Part of a small language model's weights.
Size: 20 layers, 3 heads of 64, vocabulary 2048.
Architecture: RMSNorm after each block, rotary positions, biases on query, key and value, untied embeddings, normalized queries and keys.
Each number is 128 + 32 x the weight over its row's rms, rounded and kept within 0 to 255. Layers, rows and columns count from 0. The size above them is the row's rms in percent of the matrix's.

# layer 12 attention key, 192x192, rms 0.065, rows 77-112, columns 0-95
size [ 89  72  90  81  96  89  99  78  83  85  80  88  93  76  86  90  92  83  76  91  76  73  83  75  70  74  66  75  72  82  92  84  82  80  78  85]
[[134  91 121 115 111 147  66  93 137 147 101  97  77 127  93 104  88  87 111 204 141 126 135  98 101 100 138 145 154 132 159 128  97 159  95 145 124 119 133 115 167 144  98  96  73 117  62  81 119 175 140 102  63 168  93 165 105  81 136 114 160  84 103 137 136 111 156 153 155 120 106 171 121 138 127 156 120 105 104 114 142 156 148  99 129  99 135 174 166  86 152 170 175 119 114 187]
 [108 159 165 115 135 129 116  89 120 106 153 105 155 138 185 139 204 137  96 133 100 142 152 110 154 165 112 131 123 168 134 127 106 170 164  87 109 104 113 153  75 155 119 119  87  92 144 133  94  78 107 103 173 137 165 112 116 109 130 119 116 140 111  44 153 132 151 176  76 185 139 105 158 126  74 151 102  42  74  76 175 176 174  96 122 130 100 152 112 121 116  89  77 172 201 106]
 [106  68 177  98 114 151 148 134 159 119 101 153 125 142 103  84 159 155 144 109 151 163 146 134  79 143 121 117 115 108 133 160 112  72 142 151  66  70 174 171 126 131 110  82 166 127 102 191 150 143 132 117 186 111 135 116 171  93 182 162 136  51 145 141 111 129  87  65 150 135 118 177 138  98 115  60 111 158 157 148 136 132  71 186 111 148 164  97  94  85 180 139 106 176 162 144]
 [101 116 125 134  88 141 142 189 161  67 116 148 105 126  79 157 145 170 102 145 141 188 169 162  84 100 121 100 121 170 138 134  56 183 134  96 118  82 131 107 179 144 112 197 174 152 178 153 165 152 179 157 131 144 170 142 121 135 136 127 131 126  68 126 147 103 113 113 124 130  84 102  97 146 110  73 141 129 158 152 124 163 136 146 135 185  96 119 170 132 111 126 111 128 127  93]
 [104 162  80  86 101 179 180 138 207  92 172 160 139 129  91 139  90 155 105 100  86 122  58 122 112 149 144 125 109 113 122 153 152 117 172  99 107  94 137  85 179 119 112 118 152 147 136 164 124  89 183 141 192 100 138 115 185 146  81 137  71 138 160  91 118 148  88 115  78 136 102 136 111 100 137 118 184 186  99 148 119 143 133 150 146 102 116 115  85 147  96  98 155 127 156 136]
 [125 138  89 144 153 119 103 185 164  95 121 129  62  78 151 157 126 106 135 207 101 171 136 179 120 119 150 130  78 112  72  53 117 182 126  76 123 113 140  95 118 135 127 186  92  88 133  84 155 151 163  83 161 131  73 128 117 149 168 155 158 171 103 125 209  76 149 147 151 194 113  62 101 126 112  68 141 112 127 143 118 184 126 108 107 128 105 176 156 155 116 136 121 156 212 134]
 [106 175 103 110  63 161  99 105 200 140 186 142 141 105 117 114  90 126 158 135 132  81 113  91 102 159 148 195 106  64 114  94 158 109 114 101  81 127  89 108  89 142  70 127 129 116 129 177 118 156 164 122 172 135 148  97 145 129 153 141 116 123  73  20 154  94 138 122 116 140 122 123  66 139 117 152 152 152 132 122 128  64 116 155 118 127 140  95  85  58  93 127 117 140 142 106]
 [129 135 147 106 167 136 216 158 143 164 133 203 116 135 154  82 166 107  96 155  77 113 124 102 140 145 144 103 109  97 121 129 169 183  93 175 168 107 130 141 121 135 180  84 108 169 147 155 126  81  75 118 162 154 118  88 134 121 159  64 202  86 113 100 148 144 156  82 124  85 207  85 138 135 103  93 188 145 114 137 120  84 118 165 179 101 121  57  94 121  95 119 140 104  95 124]
 [148 164 127 110 138  71  95 147  92 130 170 100 151 108 123 121 129 175 135 161 179 203  86 132  67 123  72 129 123 121 144 145  86 148  87 130 198 202 123 183 123 113  73 183 116  90 107 118 174 167 179 107  84 101  96 112 110 136 115 166 103 148 167 110 141 128 156  97 160 193 105 162 122 147 131 107 112 103 111 118 106  66 141 159 122 143 202 149 198 141 132 151 172 131 156 105]
 [141  26 162  89  90 195 148 103 164 147 133 166  65 126 144 167 136 122  94 133 140 128 172 148 105 138 134 126 131 164 152 164 114 149 113 123 157  98 154 119 149  96  85  97  89 146  93 116  75 173 114 189  82 127 141 141 106 135 154 134 157  87 162  90 107 112 116 108 146 207  95 118 150 133 128  93 174 158 124 142 156 133 101 184  92 134 134 118 121  64 163 133 131 141 139 120]
 [105 126 149 129 193  75 127 115  97 198 156 123 159  74 137  90 172 140 108 176 118 170 101 148 105 116 169 103  86 104 123 121  95 142  99 137  97 200 116 150 144 203  94 149  98  65 131 117 137 135 103  78 109 128 131 135 160  95 112 150 141 149 137  86 148 149 115 125 162 130 114 159 121 171 151 138 159 175  89 156 166 163 113 131 133 132 167 118 151 160 118 154 113 138 145 139]
 [140 131 114 104 133 120  34 193  93 136 155  78 101 149 136 135 160 105  99 131  91 163 192 113 128  80 100 135 124 103  93 119  94 106 147 129  83 110 117 128 118 134  85 129 150 147 147 154 115 165 116 108 135 115 128 106  85 129 178 147  28 153 100 128  75 124 122 124 138  87 121 191 139 159 102  93 123 136 123 166 105 107 136 141  83  85 108 120 111  70  84 104 131 112 111 103]
 [101 180 165 155 134 127 194 173 104  94 131 141 155 106 126 104 136 158  93 113 106 132 151 143 152  85 139 153 210 141 138 108 112 106 172  96 117 130 144 141 107 134 149 134 157 145  95 151  80 145 133  92 171 183 105 122 194 150 128 102 164 203  60 139 119 122 130 121 146  76 176  90 125  98 181 132 119 108  84  69 148 139 115 131 177 170  76 142 151 164 141 116 133 140  79 138]
 [163 108 164  89 181 167  96 152 132  91 193 188 155 101 115  92 106 155 140  84 132 129 108 114 177 112 166 132 120 131 103  85  96 173 132  88 151 127 148  38 119 109 112  88 150 109 176 129 120 122 146 110 109 125  98 179 128 153 167 147 123 125  98 142 135  97  77 135  80  86 178 136 115  81 200 132 139 126 132 118 100 150 126 108 144 138 136  87 136 152 108  67 143 188  78 144]
 [184 134 112 156  91 147 117  99 135 192  84 120 125 127 130 130 143  70  76 104  62  86 120 127 122 147 139 146 128 142 118 112 147  37 168 161  76 120 149 154 114 144 155  89 160 166 112 222 125 170 152  68 144 115 115 110 136 115  86 124 100  87 168 123 105 104 106  53 120 103 166 176 167  90 124 123 127 168 147 136 151  69  99 169 141 117 109  77 103 111  81 158 119 114  85 101]
 [118 118 109 116 139  52 139 183 131  74 167 100 116 103 150 151 142 127 149 112 154 142 115 172 120 122  78 134 103 127 106  53 140 139 156 167 139 100  65 147 172 157 171 113 104 175 140 146 157 123  50  99 147 157 136 141 120 123 105 115 141  90 147 160 196 156 142  75 150  82 186 171  94  95 141 101 185  98 118 118 141 149 115 123 159  99 148 160  78  91 121 178  88 125 141  76]
 [139  86  80 105 174 176 101  59 148 124 118 103 131 121 117 142 105  89 157 157 173  84 131 133 115 108 136 142 112 144 134  72 112 113   0 120 195 104 130 109 144 110 136 150 145 106 112 126 101 172  70 123 148  95 133 117 169 112 181 146 155  91 180 140 176  65 180 164 181 188 169 161 151 174 108 137 133  96 133 149 126 118 138 169 129 148 143 129 126  87 138 146 130 115 107 147]
 [146 111  87 202 135 141 139 170 130  91 191 179 151 120 154 153 103 129  96  98 129 173  82 176 192 163  70 157 110 133  81  99 108 157 214 109 136 109 135 132 122  84  80 139 167 121 152 179 179 127 136 137 101 167 106 118 105 156 145 103  96 124  53 130 133  83 117  82 124 222 160 143 141 147 115  97 100  69  76  77 125 114 124  53 197 156 151 131  92 124 101 108 103 138  85 136]
 [114  81 197  84 107  98  92 118  76 147 120 129 130 146 113 128 126 145 103 116 111 161 182 134 163 160 145 130 181 178 140 116 116 157 137  69 118 113 178 187 137  91 131 109  50 155 139 122 144 152 106 138 149 168  91 147 113 113 143 159 179 133  82  77 135 116 119 104 136 224  92 143 120 137 101  88 138  66 133 129 119 155  95 121 112 151 113  80 131 109 150 150 107 131 123  57]
 [136 190 144 104 159 113 154 123 115 134 133 118 123 122 147 119  52  88 139 156 142 105 122  94 186 141 127  74  83 147 143 125 132  73  41  90 166 135 101 117 166 176 128 175 121 147 142 134 140 145 142 112 100 149 169 107  26 108 161 133 115 102 180  88 111 175 144 137 100 141 141 129 100 170  61 121 119 117 152  99  99 102 151 104 146  72 137 121  99 159  92 117 143 174  94 155]
 [111 177 161 121 130 113 146 122 141 149 152 117 134 145 168 131  59 111 140 122 131 116  69 122 127 185  78 103 157 156  53 174 130  76 160 145 206 139 132 149 130 131 102 151 138  82 122 132 131  99 166 105 135 149 127 160 107 170  95  99 145 200 169  93 199 120 111 152 190 180 112 144 131 113 110 136  97 152  98 118 150 125  84 142 140  75 156 118 179 140 130 106 162 208 128  97]
 [156 207 105 106 159 135 136 173  99 116 133  56 175  95 131 120  86 114 152 136 130 127 170  98 194 151 145  87 157 149  86  89  78 137 130 157  91 142 115 102 130 180 188 153 164 155 106 146 152  88 108 129 147 137 169 125 128 145 107 153 104 153  95 181 152 206 109 112  84 110 113 161 165  88  66 103  49 113 139 145  91 192 150 138 112 176  97 163 147 134  92 111 107 129 192 138]
 [171 169  92 162 175 102 104 161 115  98 116 147 100 158 109 195 145 172  91 123 110 102 157 155 107 128 149 166 168  89 114 102 111  68 127 128  80 176 180 146  52 114 164 114 163 147 146 152 108 126  96 113  83 117 175 120 160 150  84 139 159  88 150 175 126 151 122 104 173  88 128 126 126 123 152 171 100  36 144 151 112 157 145  69  74 109  66 141 111 134 108 112 135  87 215  73]
 [137 125 160 158 100 114 144 103 114 124 106 114 144 104 126 138 188 115  83 135 111 121 188 170 145 158 138 131  71 133  67 119 163 101 155 108  43 123 113 168  97 153 193 135 124  95 131 223 143 130 175 122 139 111 108 147 105 114 129 160 106 108 128  99 139 175 122 131  94 135 139 166 114 113 149 169  79 115 120 162 186 203 123 101 169 105 102 107  74 133 113 131  94 181 157 120]
 [120 104 178 104 120 120 138 134  92 115 100  85 144 100 162 155 130 117 176 119 186 148  92 162 127  75 124  85 109 182  96 123  92 117 102 135 112  89 100 166 140 186  89 143 104  68 100 145 160 121 130 155  98 147  65 101  59  94 143 116 111 146 122 128 147 130  70  84 169 141  78 159 129 145  87  88 101  85 159 144 112 125 153 163 160 112 206 187 111 114 129 166  80 150 150 165]
 [110 117 147 174 172  95 153 137 141  80 148 198 128  87 127 150 151 111  97 136 141  88 133 156 131  81 137 134 146 206 144 187 124  86 103 110 114 165 148 137 109 150 126  92 135 161 153 135 141  96 138 137 108 163 160 101 167 150  63 116 104 112 191 110  50  72 142 145 121 146 125  89 127  62  50 176 120 126 142  89 179 130 137  16 120 140 147 136 118 166  81 140 135  92 173  99]
 [ 82 179  97 151 113 210 117 141 112 106 142 132 145 122 133 155 110 142 134  74 115 154 148 117 134 137 131 115  63 129 117 138 146  50 125 133  96  71 144 139 174 112 128  78 121 200 102 162 149 150 103 163 154 152 156 175 127 112 178 168 123  77 149 221 147 170 136 148  53 118 111 155 108 173 118 104  69 115  97  91 142  69 117 146 144 153 126 156  93 111 149 117 142 125  73 147]
 [163 132 113 136 136 134 142 117 121 122 115 112 118 159 125 156 151 166 126 117 115 123 181 137 151 151 136 141 204 158  90 154 115 173 108 142 105 105 133  85 123 146 144 134 128 135 103  98 180  92 155 144 164  81 132 187 164 155  73 132 152 147 155 130 118 183 102 108 143 117 139 166 164 108 114 124  50 129  91 220 143 144 102 183 121 146 138 136  90 153 107 146 102 152 179 136]
 [102 189 163 140  89 105 110  88 148  83 163 146 134 160  90 126  92 151 103 159  71 130 155  94 196 131 150 103 143 138 101 107  84 114 173 134 126 119 136 128 153 136  99 169  84 159 137 177 160 100 124  58 163 161 104 120 161 126 116  89 119 142 183  67 125  42 136  60 109 195 126 199  92  54  77 128 151 181  91 186 153 147 125 159 121 120 127 136 104 116 125  90 127 128 155  78]
 [147 159 118 145 121  93  99 181 126 103 172 141 184 148  91 198 163 176 115 132 143 108 120  82 119 152  71 116 116 115 105 142 131  90 133 107 209 133 151 147 153 143 151 158 120 172 125 153 167  80 143  80 153 109 166 103 166 121 124  88 132 165 166  95  81  73 136  90 150  82 138 142  95 122  81 125 152 120 155 145 110 120  71 138 136 129 152  91 180  80 105 115  89 116 124  71]
 [149 168  94  90  92 149 113 168 121 103 201 180 170 142  59 174 131 123 163  65 148 139  99 126 121 150  79  83  77 123 126  90  91  35 147  71 140 128 135 103 178 124 142 140 201 162 152 187 160 147 126 100 130 135 116 147 112 191 155 111  69 149 120 187 108  76 124  70  97 123 155 167 137 100  89  91 121 164 140 161  90 111  94 150 150 126 139 124 125  94 121 117 103 151 123  42]
 [129  72 151 181 130 128 118  54 126 130 105 184 110 128 168  77 124  83 121 162 132  98 177  82 162 160 187 124 115 148 130 185 146 178 101 119  91 106 136 105 106 149  97  91  99  85 123 114 198  77 119 126 165 116 103  93 124  86 102 141 133 100 145  66 127  97 139 126 157 177  98  92 137 121  61 204 151  75 130 164 132 163 150 107  86 123 164 141  96 146 149 129 100 166 216 136]
 [134 106 113 149  84 151  60  78 110 123 109  70  93 120 238 135  65 122 133 111 140 144 184 169 108 147 105 198 140 149  85 114 150 135 161 169 125 137  95 167 141 189 104 125 138 101 164 104 106 137 117 107 114 104 107 112 112  89 172 143 105  72  78  97 166 127 160 114 122 159 129 136 137 126  87 136 183 120 142 132 143 124 159 116 101 134  46 155 111 103  83 138  96 114 147 103]
 [124 176 126 100 159 148 156 143 143  76 190 104 126  64 145 108  94 153 137 154 110 108 135 102 130  97 159 123 167  85 129 146 129 235 149  94 150 147 125  95 134 120  81 131 157  86 173 113 107 124 162 115 180  92  99 153 215 133 120 158  85 168 128  94  74 133 117 205  65 184 129 117 108 142 118 105 187 188 104 119 173 105 175  98 141 139  77 132 179 160 134 139 145 151 117 140]
 [143  84 157 162 149 137 151 113  97 108  68  57 173 186 126 108 116 116 149 165 120 173 139 127 150 155  96  38 129 151 140 181 165  98 134 149 126  99 143 115 149 184 143 102  92 135  95 163 175 116 151 134 163 102 146 113  99  80 163 154 152 145 147 147  78 161 130 163 119 111  89 196  69 114  75 147 121 128 140 107  90 132 147 132 155 129 139 101 124 147 185 136 133 162 103 154]
 [123 133 150 158  99  70 169 111  75 184 112  64 122 117 113  75 112 119 103 154  84 132 132 116 106 119  86 170 133 137 121 122 152  78 134 226 126 160 142  81 118 121 122  91 125 110 123 100 124 151 117 102  90 177 135  96 100 138 157 110 151 141 173 115 111 129 140 149 139  88  99 188 115 144 174 101 169  93  96 115 128  84 110  87 136  96 163 152 164 108 126 122 152 117  81 168]]
# layer 12 attention query, 192x192, rms 0.0796, rows 78-113, columns 0-95
size [113  93  96 105 106  89 121 103 112  98 102 138 110  96 102 119 102 120 140 136 111 121  97  85 134  91  97  77  69  79  85  91  99  99  92  81]
[[149 136  75 115 120 124 147 142 123 148 125  97  92 142 140  88 120  96 139 151  97 135 132  77 134  99  62 178 153 128 143 138 141 121 144 150 173 126  35 100 137 174 147 114 144 118 142 102 147 139  10  90 164 127  84 129 156  85  80 126 134 174 124 101 112  88  52 142 109 186 100 116  92  95 112 117 143 128 134 128 161 193  96 132 130 131 119 140 113 195  89 109 122 149 126 111]
 [111 111 141 152 130  98 114 173  67  68 112  95 119 120 173 121 146 150 101  65 100 112  95  56 162 170 108 134 155 108 108 116 131 176 151 104  84 137 117 164 102 132 153 159 102 199 161 167 188 159 116 164 101  96  92 115 121 118 124 143 133 122 154  76 158 170 125 151 117 179  80 143 146 121 104 102 166  98  94 115 133 102 108 168 131 133  73 117 178 112  69 140 148 100  78 127]
 [133 159 100 113 123 119 158 142 164 125 144  98 176  79 177 128 120 120  40 141 164 144 108  82  79 136  94 158 156 111 173  84 124 129 146 172 166 136 132 144  48 112  60 112 138 136 132 133 122 139 126 144 120 100 123 168 107  79 108 155 130 114 125 144 117 121 102 137 169 118 109 139 102 136 112 102 121 183 139  93 126 112 148 121 155 199 102 175  83 113 129 117  74  67  66  61]
 [118 171 119 137 136 164 126 145 168 112 175 125 121 119 134 134  93 117  80 125 148 114 108 139  81 179 106 107 168 130 182 130 145 117 144 129  93  92 155 119 161 168  85 110 141 137 150 158 105 142 127 139 139 104 100 162 114 165  76 168 167 143 178 151  60 177 123 192 114  86 176 149 115 143 116 123 171 141  25 163 127  70 129 113 193 145 139 127 122 131 113 109 190 107  80 141]
 [120 123 112 130 184  95 105  91 127 103 203 106  91  65 142 149 100 175 140 135  48 134  95 130 158 177 108 132 122 110 132 101 118 157 170 145 129 139 109 172  89 144 100 144 155 118 110 195 197 133  63 130 141 151 131 158 138 134 128 141 167 131 142  90 105 165 105 112  97 120 128 131 112 142  98 105 101 146 139 111 168 129 150 103  98  73 114  67 107 109 128 123 156  96 156 121]
 [116 134 110 116  97 164 158 139 143 101 146 161 124 120 149  85 149 116 174 117  85 129 138  94 121 176  75 148 142 151  81 100  89 169 139 135 175 135 132 133 137 152  90 116 170 156 147 105 139 170  97 187 151  75 117 133 106 153 141 149 153 147 104 145 107 114  85 112  97 129 166 114 162 114 141 160 181 126  90  69 155  48 166 123 162  82 102 111 131 144  85 121 101 102 131 187]
 [124  87 146  95 143 132 116 136  97 114 119 156 136 139 127  74 153 117 153 154  97 142 107 126 109 114 143 119  89 179 128 179 127 149 110 131 108 116 153  84 147 112 202  97 126 104 165  61  80 198 131  91 141 107  70 109 173 125 142  97  98 113 106 146  89 123 106 126 149 146 158 120 150 166 180  89 142  94 158 113 163 129  93 173 160 160 153 114 190 162  90 166 161 145  96 149]
 [139 145 120  70 134 120 109 130 137  85 156  72 115 138  92 152 106 163  84 119 129 125  36 115 164 157 123 160 135 126  83  80 117 147 151 105 181 119 100 152 137 138 138 121 119 141 132 204 170 146 105 135 127 163 144 157 141 130 144 128 117 120 164  74  80 130 118 137 120 129 115 146  94 109  45  93  86 169 134 100 127 118  75 101  69 105 129 112 121 130 145 104 136 108  69 114]
 [106  80  75  90 181 115 129 149 156 120 143  98 160  92  91 132 109 133  90 157 137 151  95 106  92  85 134 160 122 132  77 130 112 144  95 146 125 145 183 112  45 130 140 101 115 133 181 107 118 140 126 119 152 140 114 102 177  87 112  97 135 136  94 149  94 154 129 158 188 118 102 107 136 204 163  56 148  87 167  87 191 121 143 132 152 160 101 115 117 158  58 127 147 113 128 131]
 [127 110 137  87 150  75 124  78 117 116 124 116 114 111 113  91 168 184 114 136 119 167 109 162 134 139 146 135  74 175 138 167 115 102 123  93 124 213 151 112 145  69 178  92 197 117 186 132 125 145 109  82 149 111 100 152 139 146 125 138 139 139 131 147 138 103 137 115 151 135  92 145 218 150 114 147  81  87 158 159 126 140 123 127 122 181 140 151 146 182  80 127 160  87  86 165]
 [129 149 169 161 197  76  94 135  92 159 100 161  99 111 109  93 140 110 154 134 108 152  97 153 141  66 157 153 130 155 129 160 151 138 118 122 132 126 108 146 102 197 178 128 157 108 107  97  56 192 120 149 218  91  77  91 133 127 175 103 121 145 108 156 105 121 140 125 142 110 126 131 151 140 162 105 120 106 152 127 124 161 133 124  64 159 135 115 108  95 139 114 120 156 136 140]
 [ 67 150 137 136 136 161 150 150 128  64 163 119 153  60 172 190 167 154 155 147 130  90 139  81  99 148  92 171 147 181 173 116 122 127 139 120 140 155 117 128 128 110 153 188 173 136 109  91 169 118  65  90  97 150 107 162 128  75 128 147 156 125 150  51 199  34  90 112  73 104 140  69  71 118 133 162 163 119 120 128 161 125 118 115 152 161 110 189 165 148  90 144 128 111 168 123]
 [100 141 115 171 141 184  83 117 221 107 112  93 116 125 138 149  87 114 164 178 116 169  63  90 112 129 156 115 150 139 123 154 125 164 109 140 120 188 238 105 100 100 117 130 138  75 121 134 123 144  74 138 132 109  95 128 124 140 139 113 153 149 101 131 117 146 102 109 106  97 204 144  91 160 155 124 180 144 133  87 124  94 120 172 159 135 139  44 126 116 104 134 175 180 127  84]
 [121  86 183 140 139 153  90 214  86 173  81 152  76 129  94 115 166  72 156  77 101 111 135  67 169 163 143  89 129 105 117 187 126 147 146 135 120  43 161 128 126 111 137 116 105 130  52 101  96 110 117 140 166 176 128 107 118  84 125 119 143 129 130  65 120 169 120  89  98 142  93 129 132 137 105 184 165  81 160 144 149 111 171  93  88  98 104 164 138  37  78 123 110 144 177 112]
 [141 114  99 151  62  98 134 116 149  32 134 151  82 107 208  80 180 120 164 108  88 176 170 109 164 133 155 157 133 158  68  98  85  92  78 103 182 149 119 148  90 132  89 122 116  71 107  88  89  70 104  97 118 141 150 157 136 106 124 191 137 129 133 136 150 137  95 120 156 158 127 140 173 143 149 108 149 149 117 162 134 134  59  66 108 145 175 125 151 182 147 118 143 156 133  96]
 [149 174  72 109 123 125 124  20 107 179 129 125  97 137 145 147 151 162 115 123 151  86 131 127 115 123 163 117 104 145  89 124 128 109  83 103 133  64 147 140 179  93 141 128 119 115 121 130  83  88 194 133 134 157 128 160 143 138 186 136 124 146 125  83 165 172 149 118 146 132 154  98 146 140 115 150  81 156 159 138 144  90 142 162 104 133 137 112  84 109 187 142  94 142 124 105]
 [134 111 143 169 145 151 165 179 113  76 140 163 139 112 110 124 130 113 194 109 100 165 139 112 141 114 146 127 128 158 137 114 114 121 196 121 138 191 125 159  66  81  67 188 133 129 108 121 203 156 102 128  88 136 152 155 150 127 150 111 115  65  84 159 118 103 166 127  90 152 206 164  79 136 174  82 160 127 155  59 203 143  84  96 167 118 133 136 157 124 103 166 123 149 101 165]
 [106  98 146 127 131 145 126 153 126 135 149 122 129 120 129 156 174 192 115 138  70 163 106 124 149 145 164 177 155 177 113 120  86 185  86 156 123 101 161 146  66 114 129  78 134  96 118  84 159 148  51 107 127 134  91 128 183  98 167 119 128  78  97 133  92 141  81 129 126 154 140 126 156 145 136  68  98 108 176  76 197  90  74 102  95 128  63 132 163  81  71 116 160 142 133  99]
 [120 131 134 178 141 197 133 155 119 170 146 163 145 120 110 120  81 166 130  45 121 109 158  45 159 199 115 125 155 159  85  74 126 122 175 147 103  59 176  94 135  71 112 142 149  96  76 164 163 108 175 117  92 130 143 152 170  98 128 124 136 134 181 125 141 167  77 125  87 136  89  97 101 171 120 169 158 145 126 106  59  90 197 143 136 101  78 106 159  79 164 127 122  80 165  94]
 [149  76 153 151 127 142  89 117 178 173 118 132  98 112 133 172 143 175 137  39 132 124 150  88 170 193 183 102 140 133 141 124 112 157 122  93  77  76 113 154 149 114 123 116 148 118 143 184 124 105 178 147  88 104 126 173 131 146 179 154 114 109 117 116 105 156 127  74  63 144 160 150 183 134 128 153 136 117 135 163 123 117 127 147  89  74 109  72 119  83 167 152 197 148 151 130]
 [158 101  68 162 111 123 119  88  87  74 132 156 152 120  97 125  96 107 119 102 191 141 157 149 128 103  86  96 135  84  61  58 130 127 119 127 139 118 136 174 127 123 210 185  84 132 109 163 104 133 190 172 122 100 176 117 133 146 112 156 101  89 131 123 145 144 172 101 155 100 119 146 137 150 130  98 113 140  83 114 109 136 100 120 155 146  81 130 139 107 159 162 101 117 110 127]
 [ 93  91 122 104 132 149 105 120 143 149 121 146 147 160 161 149  98  99 192 157  38 129  92 109 104 164 150 127 121 144 138 128 120 169  96  82  52 148  91  65 143 135 184  99 150  73 126  92 116 185 123 119 133 131  89 100 157 103 131 124 182 111 109 156  82 114 103 142  65 168 153  58  99 130 124 139 163 137 100  62 119 157 137 133 148  84 154  55 162 153 121 132 165 139 123 132]
 [157  89 100  93 212 145 105 148 118  89 166 138 122  75 100 122 151 129 135 129 113 144 112 100 105 134  72 151 150  76 107 134 169 128 113 121 184  86 138 194  79 154 184 123 120 161 136 185 175 104 132 124 136 136 148 173 110 132 165 131 159 153 115 115 143  92 116 118  96 155 131 126 133 128  77 165 127 163  77 166 144  92 116  81 122  93  76 148  77 104 151 137 155 112 160  67]
 [150  91  89 144 160  84 128 102 152 142 148  74 139 119 117 161 133  79 146 166 130 111 136 116 111 131 105 138 126  83 190 207 139 134 107  47 168 136 147 155 185 135 126  93 116 151 182 133 114 133 178 146 167  94 169 154 126 144  84 161 152 130 101 136  41  98 212 143 138 130  90 133 155  92 161 128 117 161 129 158  74 149 168 112  99 137 154 125  96 157 142 102 129 145 129 128]
 [103 191 153 134 172 160 179 184 137 168 127 120 158  98 121 136 117 133  97 176 178 112  75 126  82  97  44 187 110 153 142 143 164 120 131 152 133 186 170  97 160 130 153 120 157 132 132  96  74 134  77 134 135 178 115 101 113 114 122 110  91 180 104 109 170  64 101 126 119  74  74  93  26 158 146 143 162 144 127 145 125  76 155 164 166 157 124 174 157 135  98 139  98 137 114 176]
 [128 106 140 137  70  96 198  63 123  64 102 122 126 146 116  92 134 127 166  95 101 101 167 235 176 127 150  61 142 125  66 103 141 170 120 159 170 128 116 111 124 120  75 116  90 104 151 112 170 124 116 104 109 165 109 131 121  94  88 132 124 134 134 176 197 140 135 123 175 148 137 100 164 112 125 132 149 118 146 129  67 166 120 128 115 114 128 108 169 153 145 125  84 129 128  93]
 [160 130 141 146 175 141 125 208  99 146 156 176 131 113 118  47 104 123 149  97 135 109 168  31 170  78 129 116 132 112 175 113 139 105 157 145 124 158 112 143 152 107 117 135 139 166 113 109 147 107 171 164 109  94 122  91 113  84 138 120 117 136  95 173  81 144  81 145 101 150 162  78  80 130 150 110 181 151 158  72 224 114 148 126 146  78 160 125 106  94 133 130 157 174 164 121]
 [113 108 138 126 165 113 102 166 138  84 154 109 131 132 192 152 165 139 145  97 141 200  99 129  75 142 152  91 141  99 189 192 108 157 125 104 122 151 150 145 119 147 158 131 165 155 144 134  83  93 133 204 149  70  85 101 120 108 118 152 105 132 180 186  93 166 173 136 127 117 108 109 176 141 166 145 168 102 122 131 121 138  60  80 106  82 109 102 110  80 160 106 198 107 142 167]
 [139 116 142 122 127 159 179 182 116 135 152 185 119 129 204 100 130 160 122 142 114 133 148 131 115 143 156 150 132  97 166 167 130 122 139 137 132 100 128 161 113 137 108  82 140 141 135  98 102 151 183 183 172 101 159 153 154 165 151 162  96  91 172 172 114 142 195 121 142 130 138 157 146 107 130 124 115 109  99  96 126 105 147 100 101 137  83 115 113  92 150  70 144  92 156 102]
 [ 45 151 132 143 166 133 138 170 152 120 114 119  30  92 124 203 131 174 113 149 168 106 100 103 112 135 161 139 132 134 216 179 135 175 170 137 136 186 121 167 145 136 118 123 122 142 149 110 116 149 101 153 141 137 145 124 104  97 114 150 177 143 145 159 154 153 195 152 144  54  84 174  66 136 150 158 139 153  90 118 145 111 166 115 117 167 130 154 116 110 150 110 107  98 199 128]
 [173 185 138  88 192 114 102 127  68 167 101  85 150 150 117  80 202 124 125 129 108 136 127 106  65  97  79 124 182 152 146 153 123 152 121 148 131  70 167 177  77 180 113  91 152 208 124 102  77 147  42 145 142 109 109  94 135 126 106 122 130 169 103 138 141 146 125 150 111 185 106 141 158 113  95 151 113 162  73 121 131 104  87 119 155 104  78 204 166 107 117  82  66 100  89 103]
 [161  86 171 106 134 123 134 129 124 135  87 121 171 153 127  85 182  32 135 131 122  92 126 125 172  88 101  94 130 158 109 174 144 144  76 142 105  34  75  97 118 165 162  98  93 103 124 102 101 124  88  69 169 141 141 100  71  98  93 121 151 109 131 119 121  85 129 134 105 194 148 158 123  86 147 137 145  82 130 137 172 114 132 147 168 111 140 143 167 131  87 117 143 152 114  80]
 [117  92  83 162 134  87 177 167 100  99 147 167  63  98 106 165 155  89 142  41 157  92 112 135 164 118  62 171 124 107 143  86 159  75 144 109 159 142 118 156 126 170  61 166 122 142 131 190 168 116 144 157 112 153 132 131  84 143  89 130 148 144 173 171 147 112 140 102 152 144 132 143 112 151 178 162 136 147 150 140 178  93  98  90 110  90 134 116 112  92 146 131 128  86 113 167]
 [122 183 145 169  97 121  94 103 151 144 153 167 109 106 204 163 122 149 151 171 110 164 160 111 135 146 140 165 134 122 185 109 144 124 161 138  93 205  72 124  95 117 103 190 148 130  94 129 127 112  43 105 151  98 108 146 107 162 102 140 107 163 114  83  96  65  74 112  85 108 113  74 120 146  90 171 139 101 114  98  81 134 127 101  83 104 106 123 125 131 134 106 112 126 140 135]
 [149 115 135 178  98  97 135 139 127 209 113 160 155 138  99 123 129 160 122 148 175 122 136 120  59  70 131 186  85 149  91 118 134 106 110  93 135 162 142  83 130 123 169  86 134 115 124  89 129 164 151 127 179  83  91 115 160  96 145  94  94 150 106 142 127 133  95 129 191  97 104  63 107 142 133 118 119 170 130 129 116 139 178 109  80 189 112 119 136 174 139 114 156 166 171 125]
 [149 168 166 114 138  79  69  94  96 177 112 127 112 108 149 187  88 162 122 167  62 153 121 139 123 135 161 128  94 181 121 109 126 162 104  99  81  65 146  80 178 110 175 166 125 105 113 158 136 164 169 114 129 160  86 119 181 116 169  95  82 145 149 112 110 138 113 100 181 100 107  71 145 143 155 128 122  86 152 101 107 159 144 122  64 155  96 103 104 106 155 167 131 124 109  66]]